Part of a small language model's weights.
Training: a variant of Adam for these matrices, 1016M tokens, 7752 steps.
Each number is 128 + 24 x the weight over the matrix's rms, rounded and kept within 0 to 255. Layers, rows and columns count from 0.

# layer 6 MLP down (transposed), 3072x768, rms 0.0263, rows 2236-2253, columns 0-127
[[118 125 114 147 119 147 168  91 105 133 117 147 120 110 112 122 169 159 108 138 149 133 154 130 148 113 125 117 141 128 106 116 111  96  94 139 153 132 131 119 115 137 115  97 102 138 128 139 119  87  90 145  57 151  98  74 100  98 143 110 107 152 119 113 119 155 108 120 133  92 144 115 162 146 157 106 148 132  86 113 124 109 137 141 148 101 131 104 108 142 160 113 136 109 113 128 145 123 109 123 116 141  93 117 116 119 148 122 151 133 119 127 140 122 132 128 107 114 123 138 129 121 127 130 121 119 189 113]
 [138 104 118 111 108 138 111 137  99 154 102 110 124 118 136 142 136  60 154 151 118 139 104 131 109 136 138 158  95  92 156 150 157 167 145 111  92 105 116 147 106 142 121 148 166 126 131 127 130 141 123  82 153 145 132 141 120 141 160 134  93 141 104 105 109  97 102 124 139 153 128 156 131 109 146 109 167 105 113  93 135 132 153 108 107 132 138 141 122 141 122 120 115 167  84 158 135 132 127 141 130 145  98 136 111 174 129  91 117 129 127 128 112 148 139  95 116 130  96 139 104 134 155 125 165 126 127 128]
 [136 132 176 144 108 104  95 132 123 132 103 147 128  95 113 101 126  86 116 148 124 111 139 113 135 130 133 159 158 105 166 117 151 153 144 124 144 120 132 129 112 153 119 107 125 119 144 143 105 111  72 119 163 136 147 104 165 160 110 108 110 130 134 172 127 117 118 165 120 143 133 140 176 141 136 111 108 145 106 145 125 153 104 126 109 142 172 102 139 151 117 167 110 137 134 132 141 131 149 124 150 102 143 155 143 134 145 144 163 128  83 105 120 116 121 101  96  98 140 107 114 114 153 107 104 105 111 140]
 [139 128 170 131 113 116 130  86 142  57 154 114 169 137 131  87 140 103 144 139 116 107  80 202 170 129 116 115 162 130 126 107 135 131 127 100 135 139 139 113 159 143 111 176 130 149 120 148 116 119 175 136 137 143 151 119 106 170 132 162 133 116 109  99 100 134 139 134 143 186 134  66 133 132 135 170 144 138 115 151 143 154 139 120 137 155 157  75 106 103 139 146  96 152 109  95 132 147  57 113 123 132 148 130 140 154 123 138 114 129 146 122  89 156 168  96 108 132 132 135  96 110 142 175 149 105 140 122]
 [157 105 110 148 158 128  78 131  90 126 178 156 177 157 123 129 107  78 160 135 129 121 105 139 143 100 118 125 119 128 175 152 106 122 123 123 143 137 165  98 119 112 146 166 153 141 133 105 121 147 161 159 177 169 156 147 102 114 129  88 121 120 127 108 142 114 112 133 168 120  97 113 101 112 122  77 145 116 148 115 145 130 135 116  87 138  82 104 160 132 153 127 101 129 130 118 156 100 120 105 143 122 151 125 149 138 166  47 135 171 135 116 104 132 132 108 123 124 121 153 173 132  89 130  98  91  95 136]
 [155 149 112 166  85 143 146 135 135 100 152 162 107 134 150  75 143 128 102 133  75 112 101 160 103 133 153 108 157  72 176 118 131 107 172 150  94 132 121 164 146 153 139 130 150 129  98 112 129 178 136 152 141 142 143 176 124 112 126  79 119 122 106 147 110 112 144 128  81 150 113 156 105 111 130  96 113 113 114 152 124 157 119 109 107 134 136 138 123 118 129 120 119 144 102  95  89 161 140 119 152 137 133 117 100 160 168 116  98 155 107 141 141 131  79  90 108 149 112 144 127 154 149 124 112 120 141 108]
 [147 130 104 119  99 158 148 111 144 124 122 147 102 150 113 179 114 122 127 149  78 135 117 113 104 170 117 141 144 130 107 134 105 182 100  92 160  81 133 144  74  89 122 102 132 168 133 138 152 128 172 160  73  96 129 110 117  94 107 142 167 149 101  73 146  93  97 118 150 122 166 128  71 140 117 101 158  99 126 127  83 134 166  84 132 143 119 138 138 155 113 150 109 152 122 162 128 133 133 117 159  91 144 152 153 110 120 161  89  78 130 103 142 115 134 114  93 132 110 158 135 152 147 164 149 151 104 136]
 [117 146 142 120 142 105 146 133 108 164 130 152 127 115 156 206 170 121 166 139 164 100 136 113 129 136 105 164 109 102 136  84 121 125 127 142 124 111 120 138 106  90 135 135 143 103 139 135  90 108 124 168 119 140 165 117 159 139 155 106 109 149 115  93 114 128  95 162 151 186 125 141 147 100 131 130 117 154 124 121 119 118  58 149 154 143 125 119 133 161 114 116 106  98 116 158 143 140 133 123 137 148 120 136 145 126 130 126 133 160 132  92  92 118 112 144  74  89 184 139 124 153 114 169 131 145  90 124]
 [ 99 147 128 104 139 128 157 165  91 123 161 145 110 148 134 131  60 104 139  76 149 135 132  96 122 172 128 108 119  92 152 135 109 148 117 114 120 160 140 113 152 148 167 120 125 105 100 107 131 144 132  92 119 146 122 128 123 101 101 118  95 122 180 128 120 139 147 146 144 135 117 113  87 127 162 144 107 128  69 134 144 114 138  67 158 163 161 129  98 116 145 107 144 133 105 129 129 120 129 138 139 144 131 132 162 161 106 124 118 113 134 139 131 115 137 101 134  74 132 157 119 146 144 172 132 137 116 159]
 [137 148 119 124 130  92 167 137 107 126 102 122 140 192 151 107 170 181 108 110 139 143 160 105  92 157 167 110 146 148 167 111 110 124 152 166 152 143 123 129 124 132  99 129  82 100 152 145 147 117  75 143 139 145 133 148 152 147 113 102 126 141 126 109 155 146 127 106 108 128 159  87 140 113 134 109 118 113 104 144 127 138  86 148 112 130 102 114 134 122 160 127 147 130 113 153 143 124 159 146 128 113 133 103 173 152 103 116  97 125 141 168  99 129 134 114  98  87 169 106 143 121 108 122 110 129 129 145]
 [114 114 119 103 130  98 137  96 118 121  99 146 127 109  99 134 103  98  97  96 144  96 150 134 131 133 107 112 145 141 132  92 160  90  96 155 102 113 138 117  98 130 119 128 120 116 128 126 151 125 170  46 140 122 154 187 145 136 155 155 171  99 110 154  83 141 136 131 137 114 108 135 132  90 127 155 114 145 150 157 109 102 139 109  85 135  84  97 122 101 120 113 138 161 103 104 120 162  71 116 125  98 104 192 157 117  98 123 134 136 160 164 179 136 130 102 143 114 139 149 127 145 184 137  97 144 109  93]
 [111 118 104 151 192 146  98  93 120 146 135 102 126 130 158 173 109 146  84 135 169 148 152  78  95 110 118 112 153 136 113 114 133 107  90 132 101  99 189  94  96 176 137 109 143 114 164 127 161 115  91 150 151 136 168 110 115 148 174 119 142 145 101 122 163 159 100 125  76 134 109 166 163 119 132 117 103  80 140 125 135 138 164 129 101 110  99 160  90  60 155 148 127  96 147 114 148 120 109 117 144 111 124  87 112 161 120 144 141 142 119 104 150 153 134  94  75  91 164 185 133 132 145 173 113 145 131 109]
 [148 131 142 126 134 125 121 135 137 106 158 140 139 130 137 138  94 147 145 193 118 113 132 129 121 159 109 181 139 119 107 175 132 117 145 158 156 118 141  83 124  97 140 150 117 118  93 130 128  88 127 147 151 137 142 176 158 140 117 137 133 131 157 124 144 132 114 125  84 149 110 146 130  95 171 126 101 112  74 123  92 135 160 122 151 131 175 159 138 136 131  99 118 119  88 176 146 113 118 133 140 124  91 151 151 159 162 134 136 122 162  53 104 137 102 115 154 111 116 133 132 115 132  97  96 148 117 138]
 [137 143 164 154 153 177 141  93 133 156 141 133 136 123 122 116 108 115 143 135 144 165 133 152 131 128 120 126  88 115 140 116  98 147  37 144 127 122  96 111 128 163  85 118  74 180 122 134 119 146 125 125 142  97 125 116 142 104 138 123 116  99 116 125 125 128 105 132 107 172 130 154 160 101 149 120 135 121 164 104  68 124 120 118 154  88 129 156 100 138 137 132 120 116 116 129 119 123  97 125 167 136 142 133 151 143  86 113 134 165 120 119 128 135  99  97  98 166 123 134 153 106 141 145 113 151 170  97]
 [102 194 112 149 133 117 118  79 142 133 108 106 149 104 160 158 121 123 116  94 140 118 134 118 121 134 111 158 146 142 110 129 108 170 130 127 102 113 144  90  76 126 121 114 145 184 181 151 116 107 116  82  96 109 102 176  94 139 108 110 135 140 106 134 102 147 114 159  90 117 170 152 106 145 109 156 138  90 111 109 104 136 145 146  97 113  81 126 130  88 125 111 100 108 141 118 160 111 136 102  94 126 116 121 139 129 109 113 170  74 116 149 139 122 152 155 127 135 111 108 113 106 117 164 159 135  97 142]
 [104 103 106 118 171 104 154 151  85 134 117  81 116  83  93  97 140  91  92 140 123 116 159 137 122 146 104 140 131  98 160 152 139 107 101 154 117 125 162  85  96 124  93 144 151 105 197 169 133  93  93 126 135 106 143 107 121 103 123 125 120 125  78 135 151 148 135 139 107 102 113 139 104 117  91 117 121 164 144 130 115 137 158 147 120 159  97 179 107 110 115 122 149 101 145 149 117 156  75 107 105 137 102 157  81 118 109 201 148 129 149 159 128 147 162 131 107 128 145 119 144  72 148 117 146 102 117 110]
 [163 147 121 120 133  87 151 120 114 139 141 123 162 150 151 157 140 152 159  93  97 124 125 115 108 133 131 134 145 128 105  89 108 126 122 104  82 119 138 150 112 159 151 140 119 117 168 128 149 137 107 128 161  61 178 133 134  72  89 114 129 146 100  97 134 150 144 121 133 141 132  99 107 151 120 150 107 104  91 125 182 119  89 142 164 128 147 125 128 131 143 129 157 128 101 152 130 158 111 140 134 119  64  84 147  94  90 124 131 114 124 118 115 153 126 113 104 109 122 127 126  98 110 157 120  95  94 114]
 [104 156 137 135 100 163  90 113  97  85 145 127 129 108 134 102 113 117 137 133 152 140 115 130 125  81 148 119 118 180 140 140 132 139 119  95 141 112  86 134 120 113 104 163  83 142 126 162 136 125 126  97 150 145 159 152 129 144 159 167 131 155 157 123 119 168 126 132 129 122 122 158 130 152 164 101  83 116 148 160 153 101 132  90 102 104 117  84 113 158 111 110 133 136 131  99 116 142 152 108 112 170 147  89 137 109 138 119 147 131 146  91 146 155 115 146 120  80 122 150 138 154 124 148 134 149 145  99]]
# layer 6 MLP gate, 3072x768, rms 0.0417, rows 2237-2254, columns 0-127
[[141 135 136 137 132 109 112 135  78 137 129 145 163 118 158 116 133 133 100 122 139 132 121 129 138 150 115 132 115 122 151 109 120 116 113 163  97 124 135 133 136 148 139  94 127 107 109 128 133 121 140 144 190 162 150 184 114 110 174 129 111 137 116 109 100 107 122 128  90 110  98 107 175 138 117  87 110 107 118 130 148 107 121 146 115 141 108 118 107 118 140 148 123 176 143 145 100 111 128 143 112 128 174 130 126 139 110 109 177 117 131  95 111 160  85 155 103 224 153 166 114 114 107 129  97 123 122 133]
 [160 171 118 104 120  83 147 162 143 146 117 119 167 113 127 145 132 166 119 129 125 156 101 104 129 104 137 135 140  42  93 145 135 106 127 108  90  96 165 136 116 131 129 122 174 139 134 103 122 155 106 160 161 193 133 161 121 123 136  36 128 114 135 142 136 144 124 117 162 152 102 129 121 160  84 145 108 130 144 103 165 136 115 118 141 130 110 164 137 173 126 123 121 101 109 140 162 111 133 132  96 124 131 143 147 104 103 138 122  99 147 104  90 129 131 143 144 149 159 131 113  64 109 114 104 143 123 135]
 [125 121 147  92 140 139 120 159 164 130 124 179 153 150 155 168 140 158  90 121 172 142 153 139 161 125 127 106  95 137 140 144 112 146 155 161 103 100 135 148 161 151 142 125  85 133 151 130 104 108 103  86 135  97 113 116 137 106 135 163  98 112 102 100 122 119 103 139  94 125 109 140  96  84 108 156 100  93 133 143 145 145 121 133 127 130 126 135 102 101 116 119 147 146 162 127 135 110 135 141 154 145 135 150 113 138 121 135 169 123  93 171 115 124 150 147 113 123 125 136 113 162  90 123 154 130 134 138]
 [154 130 113 150  86 134  92 128 139 131 154 181 152 137  79 158 143 139 135 138 137 124 143 117 159 128 155 165 129 119 159 129 169 134 112 107 126 146 111 138 164 117 133 143 113 116 104  93 103 127 121 102 114 120 120 136 114 116  94 179 126 157 132 146 148 124 132  92  92 119 135 113 136 132 148 171 130 137 108 140 126 155  95 130 164 131  88 108 146 150 117 161 127 135 115 124 156 161 140 129 115 103 185  98 120 107 146 149 120 146 109 149 158 140 131 144 161  81 107 152 145  75 145 137  98 119 150  74]
 [141 164 119 139 110 107 118 101 162 120 134  96 169 132 146 117 163 123 151 119 121 159 135 156 145 113 182 111 110  87 104 152 123 111 197 114  50 156 137  74 140 120  92 128 142  85 108 127 129 128 188 120 135 168 159 129 153  94 111 151 149 117  80 148 149 135 149 139 134 122 179 159 111 154 154 146  80 154  87 128 183 136  86 141 149  96 116 139 138 144 151 102 123  94 182 144 105  87 159 104 137 100 137  87 133 137  93 125 170 109 162 150 171 117  78 126 110 146  90 179 145 136 164 161 125 117 127 114]
 [187 141 180 113  96 145 112 129 128 137 140 139 123 167 123 112 124 128 110 158 127 149 116 124 122 143 125 144 139 153 117 135 178 117 138 101  72 100 115 141 107 160 149 176 156  99 149 134 103 141 146 104 153 174  90 159 132 154 117  75 118 144 126 102 101 114 149 104 148 149 124  94 143 103 121 146 108 128 121 165 163 115 135 103 160 124 126 135 156  78 134 117 139 119 175 116 103  93 126 114 185 121 117 136 110 114  95 118 119 104 119 139 125 163 124 142 138 122 136 111 178 102 100 115 119 101 144 133]
 [172 137 139 121 127 120 123 110 159 132 124 137 138 146 160 145 123 102 118 100 150  96 107 105 123 192 119 150 143  88 163 109 119 144 118 109 122 146 144 100 135 152 102 128 118 158 113 138 144 144 158 122 139 124 160 136 116  94 135 125 134  98  81 133 168 122 133 139 144 147 118 122 168 167  84 119 103 162 116 106 118  91 102 165 124 131  93 143 117 112 182 159 154 124 120 153 152 102 145 126 145 117 144 114 101 152  72 111 123 132 174  94 116 140 106 163  96 133 119 101 120  91 102 107 117 126 151  98]
 [132 137 132 118 130 163 119 156 134 133 159 113 147  82 164 135 102 134  90 115 131 148 180 140 110  96 134 139 133 157 114 144 134 126 114 120  98 142 163 124 107 109  89 115 122 117 118 147 178 128  96 102 163 151 118 139 136 108 110 119 164 107 134 135 133  64 106  86 113 140 179 146 112  97 128 105 134 128 110 107 164 137 139 110 114 122 111 137 125 117 149 133  89 116 154 100 110 135 144 175 166 126  73 158 132 103  93 122 131 121 127 108 140 160 120 103 129 172 169 149 121 123 130 126 127 112 106 143]
 [155 132 127 114 134 132 178 135 167 143 132 137 154  88  95 174  82  86 101 116 120 125 129 130 159 128 151  61 132 136 111 159 116 121 129 112 104 102 141 130 175 137 133 192 151 126 146 154 151 118 137 155 128 141 134 151 129 120 123 103 179 117 144 120 151 140 165 121 159 127 131 101 137 115 125 110  95 125 123 148 151 125 109 142 170 124 120  99 137 150 151 115  87 119 151 116 108 121 141 108 142 185 130 130 126 147 137 140 107 152 129 143 125  73  92  99 138  71 123 118 141 102 116 140 118 130 150  81]
 [139 152 112 168 149 114 153  97 123 166 133 123 144 162 144 143 134 138 139 161 124  73 135  69 136 122 149 110 131 102 115 137 142 136 107 148 120 100 187 133 149 126 154 115  96 139 167 127 122 152 158 142  94 175 132  85 161 151 112  86 143 163 139 146 121 133 112 138 126 157 124 150 114 133 118 121 110 140 140 123 134 141 137 117 133 139 150 135 126 131 138 131 149 110 134 109 142 111 114 156 114 133 123 124 101 181 124 154 188 152  96 123 112 161 141 156 112 169 133 110 135 136 121 113 173 146 137 136]
 [125 124 101 121 119 113 180 174 144 130 122 103 143  97 115 136 157 136 145 107 118 118 109 126 149 105 159 114 174 128 128 152 146 103 154 137 127 134 178  84 136 121 113 139 143 133 130 158 144 139 144 100 166 137 124 117 114  96 138 129 149 129  92 108  80 133 114 151 127 132 146 152 138 139 149 121  86 130 108 141 132 145 118 152 139 134 127 123 114  90 159  76 106 138 116 141 166 122 146 108  54 142 136 100 142 135 105  64 136 106 124 145 129 153  73 122 131 112 147 121 150  98 118 134 140 112 112 101]
 [117 114 131 121 102  92 145 174 134 144 124 131 169 183 128 148 146 125  70  98 138  88 125 153 122 171 152 103 114 101  71 118 152 143 180 133  97 134 171 125 172 139 139 173 114 128 115 173  97 114 166 121 132 159 130 147 147 105 138 109 131  99 122 173 113  98 133 142  77 138 127 181 110 106 129 157 141 162 122 132 141 142 108 100 178 129 123 149 116 122 130 100 145 167 133 132 149 100  98 169 107 143 121 119 121 131 128 145 100  48 134 121 128 119 146 115  96 118 114 102 133 173 143 110 180 108 132 160]
 [110 166 164 157 125  95 137 149 108 134 148 134 146 178 112  75 135 109 130 141  84 125 144 136 145 153 139 104 109 150 126 148 169 118 175  95 109 103 106 130 128 155 152 145  88 138 140 119 139 134 124 139 110 119 158 114 127 138 143 108 120 126 143 146 101  99 171 131 139 139 126 131 106 100 159 154 149 165 110 100 133  88 122 100 103 121 120 137 151 119 153 149 105 143  76 177 152 104 111 129 119 137 108 179 103 154 128 121 127 127 138 118 159 143 115 148 150 162 114 107 133 115 115 118  81 154 113 133]
 [145  94 151 127 129 140 153 165 126  98 151 135 129 126 152 108 104 119 122 125 106 142 135 126 122 174 136 131 157 155 102  88 111 126 126 132  92 158 112 120 147 124 114 130 141 122 128 116 125 138 111 141 126 124 141 121 136 124 119 135 114 114 125 155  92 128 106 187 158 142 102 119 112 112 121  97 129 153 131 117 145 125 116 170 118 142 162 129 110 130  96 104 164 123 139 179 152  96 114 112 121 127 147 120 115  70 141 140 130 136 127 144 158  84  87 140 110 131 106  94 155 118 112 103 117 148 149 148]
 [159 142 162 144  78 156 135 162 125 144 141 142 122 152 178 111  99  97  93 167 162  94 138 130 144 137 116 148 135 133 119 120 144 129 110  94 110 145 139  78 136 114 112 137 130 138 140 134 146 113 135 152 120 154  85 124 104 131 133 148 131  86 195 128 172 139 144 111 127 124 145  99 128 111 105 147 142 157 122 153 117 159 116 124 186 165 147 124 135 139 125 140 118 124 149 102 139 166 125 109 164 120 134 127 101  77 167 108 128 161 120 170 131 113 159 123 125 141 115 179 160 155  84 110 125  70 109 144]
 [200 117 157 169 133 130 130 128  67 169 107 118 110 118 107 110 141 171 105 174 122 154 115 119 180 166 150 115 132 133 122 108 150 122 130 153 108 138 107 141  87 116 142 105 189 130 152  88 127 150 150 128 152 132 118 118 101 114 157 128 100 118 131 166 102 141 121 158  97 138 122  79 190  89 110 161  71 129 136 147 134 138 105 117 170 174 151 117 141  70 165 141 139 147 103 130 148 167 133 117 131  93 128 101  90 108  76 126 105 122  93  87 117  99  59 120 188 155 101 167 152 101 130 125  91  89 151 162]
 [126 144 127 151 106 117 123 191 110 103 138  92 143 167 113 138 157 143 130 126  96 145 123 128 109 126 138  91 132 161 168 149 197 123 126  96 101 104 177 124  93 170 135  90 123 119 124  98 151 150 139 155 155 162 101 124 177 158 127 113 120 130 141 135 128 122 123 135 109 148 132 145  98  88 123 137 131 130 141 105 154 163  96 130 158 141  75 160 126 117 119 138 159  97  99 151 163 143 165 127 136 102 139 151 100 131 132 106 146 137 100 149 122 124 133 124  85 141 149 124 129 126 157 130 139 128 132 124]
 [143 132 141  99 115 120 114  99  93 149  90 110 147 142  98 120  93 130 138 141 102 127  96 135  78 130 126 159 127 162 135 126 143 124 146 139 109 100 155 177 140 106 165 123 136  87 142 129 143 104 102 100 149 116 157 138 102 125 173  93 107 131 103 137 118 127 125 127 127 119 134 109 184 116 143 164 119 102 159 103 127 142 120  83 154 133 148 122 116 200 137 123 133 150 112 109 147 198 126 132 140  97  87 143 141 128  86 115 100 123 153 150 136 144 117 172 157 143 158 129 141 124 136 116 112 147 162 111]]
# layer 6 MLP up, 3072x768, rms 0.0389, rows 2237-2254, columns 0-127
[[104 100 153 108 132 143 130 183 151 116 113 105 152 119  91 142 166 103 159 164 156 131 110 155 111 147 146 155 123 126 139 151 111 105 123 162 109 144  91 148 134 124 143 138 159 104 105 147 157 133 137 103 133 143 105 136 170 171 141 119 135 117 136 126 137  83 109 160 106 138 111 106 133 150 152 153 125  99 131 124 121 132 149 128  84 128 104 145 110 139 124 135  91 143 139 152 122 137 156 121 124 135 115 150 139 145 121 121 137 148 129  98 124 143  86 123 132 143 137 150 142 163 169 109 114  99 115  94]
 [101 103  86 144 109 127 114 101 121 132 116 155 156 121 122 165 128  90 122 145  88  98 122 163 119 158 139 184 140 121 139  92 127 133 109 130 120 111  96 119 140 144 165 115 151 111 128 126  97 118  88 126 121 116 129  91 109 128 164 142 134 100 128 126 169  78 112 136 143 155 110 158 115 146 113  99  80 133 131 102 140 136 144 116  95  94 129 155  93 130 139 126 190 113 107 138 137 125 127  81 128 108 173 118 104 141 129 123 146 155 134 123 117 140 180 122 126 151 126  98 110 144 153 115 175 116 119 138]
 [138  91 150  94 148 135 133  92 105 139 107 134 115 111 128 125 137 118 136 137 143 146 137 118 131 121  87 127 158 147  86 152 146 134 119 190 121 136 107 123 101 154  99 138 116 123 142 145 100 122 122 111 115 137 142 137 141 143 116 114 160 103  97 133 112 162 112 145 152 127 141  89 162 120 186 106 112 114 118 122 141 100 116 167 136 127 152 140 123 125 154 141 111 117 121 114 132 182 146  68  70 141 144  93 145 107 201 146  71 111 199 120 122 110 116 145 163  97 154 133 137 107 152 151 178 201 110 110]
 [133 115 143 152 117 157 142 108 107 121  85 160 154 132 151 154 123 121 180 101 144 130 151 137  86  90 122  99 131 123 157 134 117 101 150 131 147 106 142 169 115 156 162 130 138 169 121 146  74 146 130  67  98 115 114 141 126 195  82 178  98 134 132 148 125 113 104 162 118  92 120 124 139 191 124 118 119 131 122 118 117 125  93 116 133 107 132 101  92 146 101 111 145  81 155 130 136 101 173 116 131 152 101 142 143 163 129 130 176 138  72 146 180 118 132 139 168 132 134 119 135 122 131 118 119 132 156 119]
 [163 141 116  92 110 151 160 144 116 119 168 124 133 117 138 137 116  87 129 102 134 150  98 175 111 145 180 159 141 107 126 136 100 133 165 167 157 124 158 122 119 140 115 164 113 117 122 120 128 111 162 133 103 116  96 112 113 119 107 113 123 133 132 126 110 158 127 145 105 125 154 121 124 119 110 115 115 131 121 124 131 158 116 122 102 122 108 125 164 134 155 112 151  63  93 140 138 110 115 120 111 152 162 136 104 105 161 135 171 146 125 127 141  52 151  99  57 111 129  87 158 148 158 138 152 167 132 125]
 [150 131  85 127 138 117 160 107 113 115 152 145 149 125  94 115 113 124 126 145 126  98 109 146 148 131 137 142 112 132  95 159  98 117  60 143 126 120 160 120 116 171 156 135  91 146 137 110 155 125 158 141 105 151 154 130 106 151 115 173 118 144 116  96 113 105 145 108 119 163 134 161 110 143  98 118 147 128 155 122 146 159 148 155  97 138 163 147 124 156 114 115 163 119 132 137 130 113 131 153 108 103 155 147 104 137 146 103 187 118 145 152 135 135 156 126 118 130  90 105 125 101 114 162 122 114 119 102]
 [153 161 153 159 133  93  94 120 127 102  90 123 132 114 127 127 142 138 125 149 158 127 147 121 138 112 115 115 160 158  97 129 133 111 136 100 141 110 134 167 140 150 157 178  93 129 106 131 146 128 147 138 131 119 139 137  71 170 121 115 153 115 129  86 133 149 122 166 131 129 113 120 127 148 119 128 111 156 154 107 108 134 124 130 101 102 127 150  93 148 133  66 151 161  96 138 100 136 152 147 154 125 108 109 141 156 113 113 144 100 157 143 153 129 130 128 169 113 139  99 112 144 151 136 102 105 123 154]
 [140  78 153 148 113 146 148 147 102 170 136  97 119 125 141 106 148 167  95 179 164 156 152 152 140 111 132 128  99 127 149 130 178 124 171 123 137 126  99 123 125 106 116 146 108 144 115 129 111 163 153 145 133 152 131 102 130 185 131 133 136 152 115 117 135 120 138 128 130 101 151 126  97 134 133 152 125 110 117 147  92  97 176 115 150 127  97 123 115  90 134 156 128 177 113 157 121 132 160  70 133 128 138 118  86 158 123 140 124 135  93 137 145 116 133 105 167 108 112 159 130 118 106  95 167 119 139  84]
 [185 128 154 153 140 159 137 149 127 172 140 155 147 130 109 126 144 127 142 136 138 137 154 135 135 132 108  88 106 143 156 134 144 139 129 102 125 138  85 143 139 108 129 132 106 127 159  86 141 104  96 100 190 135 118 134 158 163 111 116 156  77 124 128 137 146 146  94 100 129 189 138 130 122 132 125 114 104 129 161 115  98 116 112 115 165  82 123 130 157 129 154 130 104 142 138 160 103 130 126 156 155 123 122 138  88 112 139 122 154 155 112 120 170 122 133 140 119 119 163 140  97 124 112 114 163 166 147]
 [157  97 121 119 159 100 145 135 171 100 117 125  98 131 131 139 123 164  90 136 117  97 121 114 137 142 133 157 111 126  96 141 136 143  87 110 117 113 147  84 134 151 119 144  77 122 155 169 122 176 133 104 139 114 110 138 146 144  93 179  94 143  95 164  91 147 129 127 138 163 185 115  63 164 162 153 124 150 162 173 148 172 154 118  61 161 113 111 108 175 159 122 119 148 131 119 166 125 131 174 121 145 142 182 104 138 146 125 134 136 153 124 161 139 115 137 133 120 123 118 109 123 146 147 159 130 160  38]
 [104 141 121 116 134 139 109 157 121 135 142 157 168 112  90 126 179 122 131 139 101 172 147 138 118 137 114 106 132 143 152  96 158  92 103 135 107 142 190 140 150 136 152 132 128 103  99 118 137  77 182 139 150 139 104 121 105 144  97 137 147  62 113  92 118 162 112 138 137 111 113 112 142  91 158  81  88 127 122 141 153 157 119  94 121 160 105  82 152 115 137 131  84 111  80  82 125 121 113 110 129 138 137 126 183 159 146 107 114 148  72 137 168 110 102 149 120  59  98 131  87 125 117 136 113 116 128 132]
 [115 168 143 121 116 142 124 107 108  87 143 104 103 170 136 131 100  66 135 180 143 111 103 166 153  96 130 114 129 103  94 142 143 115 115  88 133 153 103 127 140 130 110 123 108 105 100 147 128 119 132 137 104 136 136 130 130 143 156 100 196  93 150  85 156 124 137 120 106 151 144 119 150 130 154 120  97 123  85 119 105 106 151 165 112 181 131 140 135  74 103 145 115  78 198 152 124 119 160 133 124 139 150 160 139 131 107 117 152 171 128 172  77 124 105 110 149 125 154 133 145 146 142 148 157 150 118 180]
 [143 133 130 145 162 107 171 175 139 116 125 138 145  85 121 128 138 117 132 159 139 134 133 148 111 111 147  94 110  86  52  96 105 101 101 143 141 108 136 134  90 139 118 170 124 106 129 136 142 103 115 173 120 102 166 124 177 133 114 103 126 142 117  92 151 113 147 175 148 138 137 102 100 145 137 137 118 113 172 130 123 140 118 118 143 148 114 152 114  94 136 134 138 151 142 114 154 185 116 131 133 144 133 102 120 135 153 110 190 159 137 148 128  93  92 112 102 160 109  83 126 117 139 108 149 157 158 138]
 [171 167 119 138 103 139  90  96 100 115 149 112 132  74 138 154 150 158 102 121 156 110 105 133 131  93 122 120 126 133 113 124 109 130 110 145 132 126 122 125 146 178 128 121 153 149 134 153 156 133 133 131 144 142 105 119 152 106 123 125 146 110  98 139 142 128 146 177 138 124 119 142  98 141 102 142 113 129 129 135 126 135 100 109 132 116 139  88 116  64 110 138 136 136 129 164 134 135 133 125  75 144 156  84 111 133 134  94 117  69 148 102 149 110 164 124 115 109 142 156 103 158  96 139 101 165 125 136]
 [125  92 112 122 171 125 161  83 125 107 136 127 149 152 162 119 143 102 108 142  98 115 160 139 143 151 162 153 118 133 139 103 159 145 131  98 110 124 140  91 124 121 107 128 132 124 144 137 116 140  92 110  99 144 130 162 110 151 129 138 118 118  97 146 126 103 201 147 146 145 104 121 121 147 153 162 166 109 121 117 128 102 103 131 135 133 119 148 172 142 113 150 144 123  89 123  95 112 130 152 124 149 163 111 139 134 116 179 111 133 169 173 106 157 138 131 147 103 110  96 101 127 171 134 138 105 111 122]
 [122 124 112 136  85 162 122 132 124 158 138 134 111 126 175 169 154  86 131  82 150 104 206 124  72 121 109 135 158 178 150  82 116 121 125 135 121 102 120  85 166 180 117 144 100 123 145 155 105 150 143 129  95  93  90 136 120  99 141  98 140 161 126 163 169 133 122 106 131 136 121 134 126 112 105 126 132 127  87  75 150 158 109 127 144 101 114 118 189 155 139 151 112 138 138 157 131 162 173  93 116 136 158  96 142 104 103 123 117 153 116  90 153 169 161 106 124 119 169 131 127 125 104 112 140 108 159 152]
 [106 138 111 107 146 128 100 128 143  59 137 117 136 144 125  77 143 142 132 133 126 160 116 145 102 116 132  83 149 166 141 130 165 118 114 122 133 133 131 119  97  98 141 112  78 134  95 124 150 182  97 108 128  94 136 153 185 140 167 139 163 139 133 126 123 122 114 143 127 130 111 106 149 169 103 148 134 119 170 148 117 141 136  97 141 104 102 134 134 110 131 141 160  99 127 111 146 125 131 145 135 146 160 128 131  96 114 106 118 108 120 110 139 154 132 143 114 117 147 112 128 173 111 117 158 136 116 142]
 [115 126 135 133 112  95 142 177 114 107 115 130 154 150 101 146 127 151  87 111 118 149  85 130 148 118 119 156 104 107 150 158 146 135 133 101 115 107 123 154 115 140  89 126 151 159 121 115 140 118 146 106 119 102 148 141 133 178 116 134 112 125 131 117  93 114  70 141  92  99 116 140 128 158  83 110 127 173  96 111 147 112 131  96  73 112 147 129 109 124 109  81 108  70 108 141  85 161  95 152 138 124 145  92 144 169 107 150 144 140  90 113 125 140 162 156 100 136 110 164 117 141 136 145 114 145 104 149]]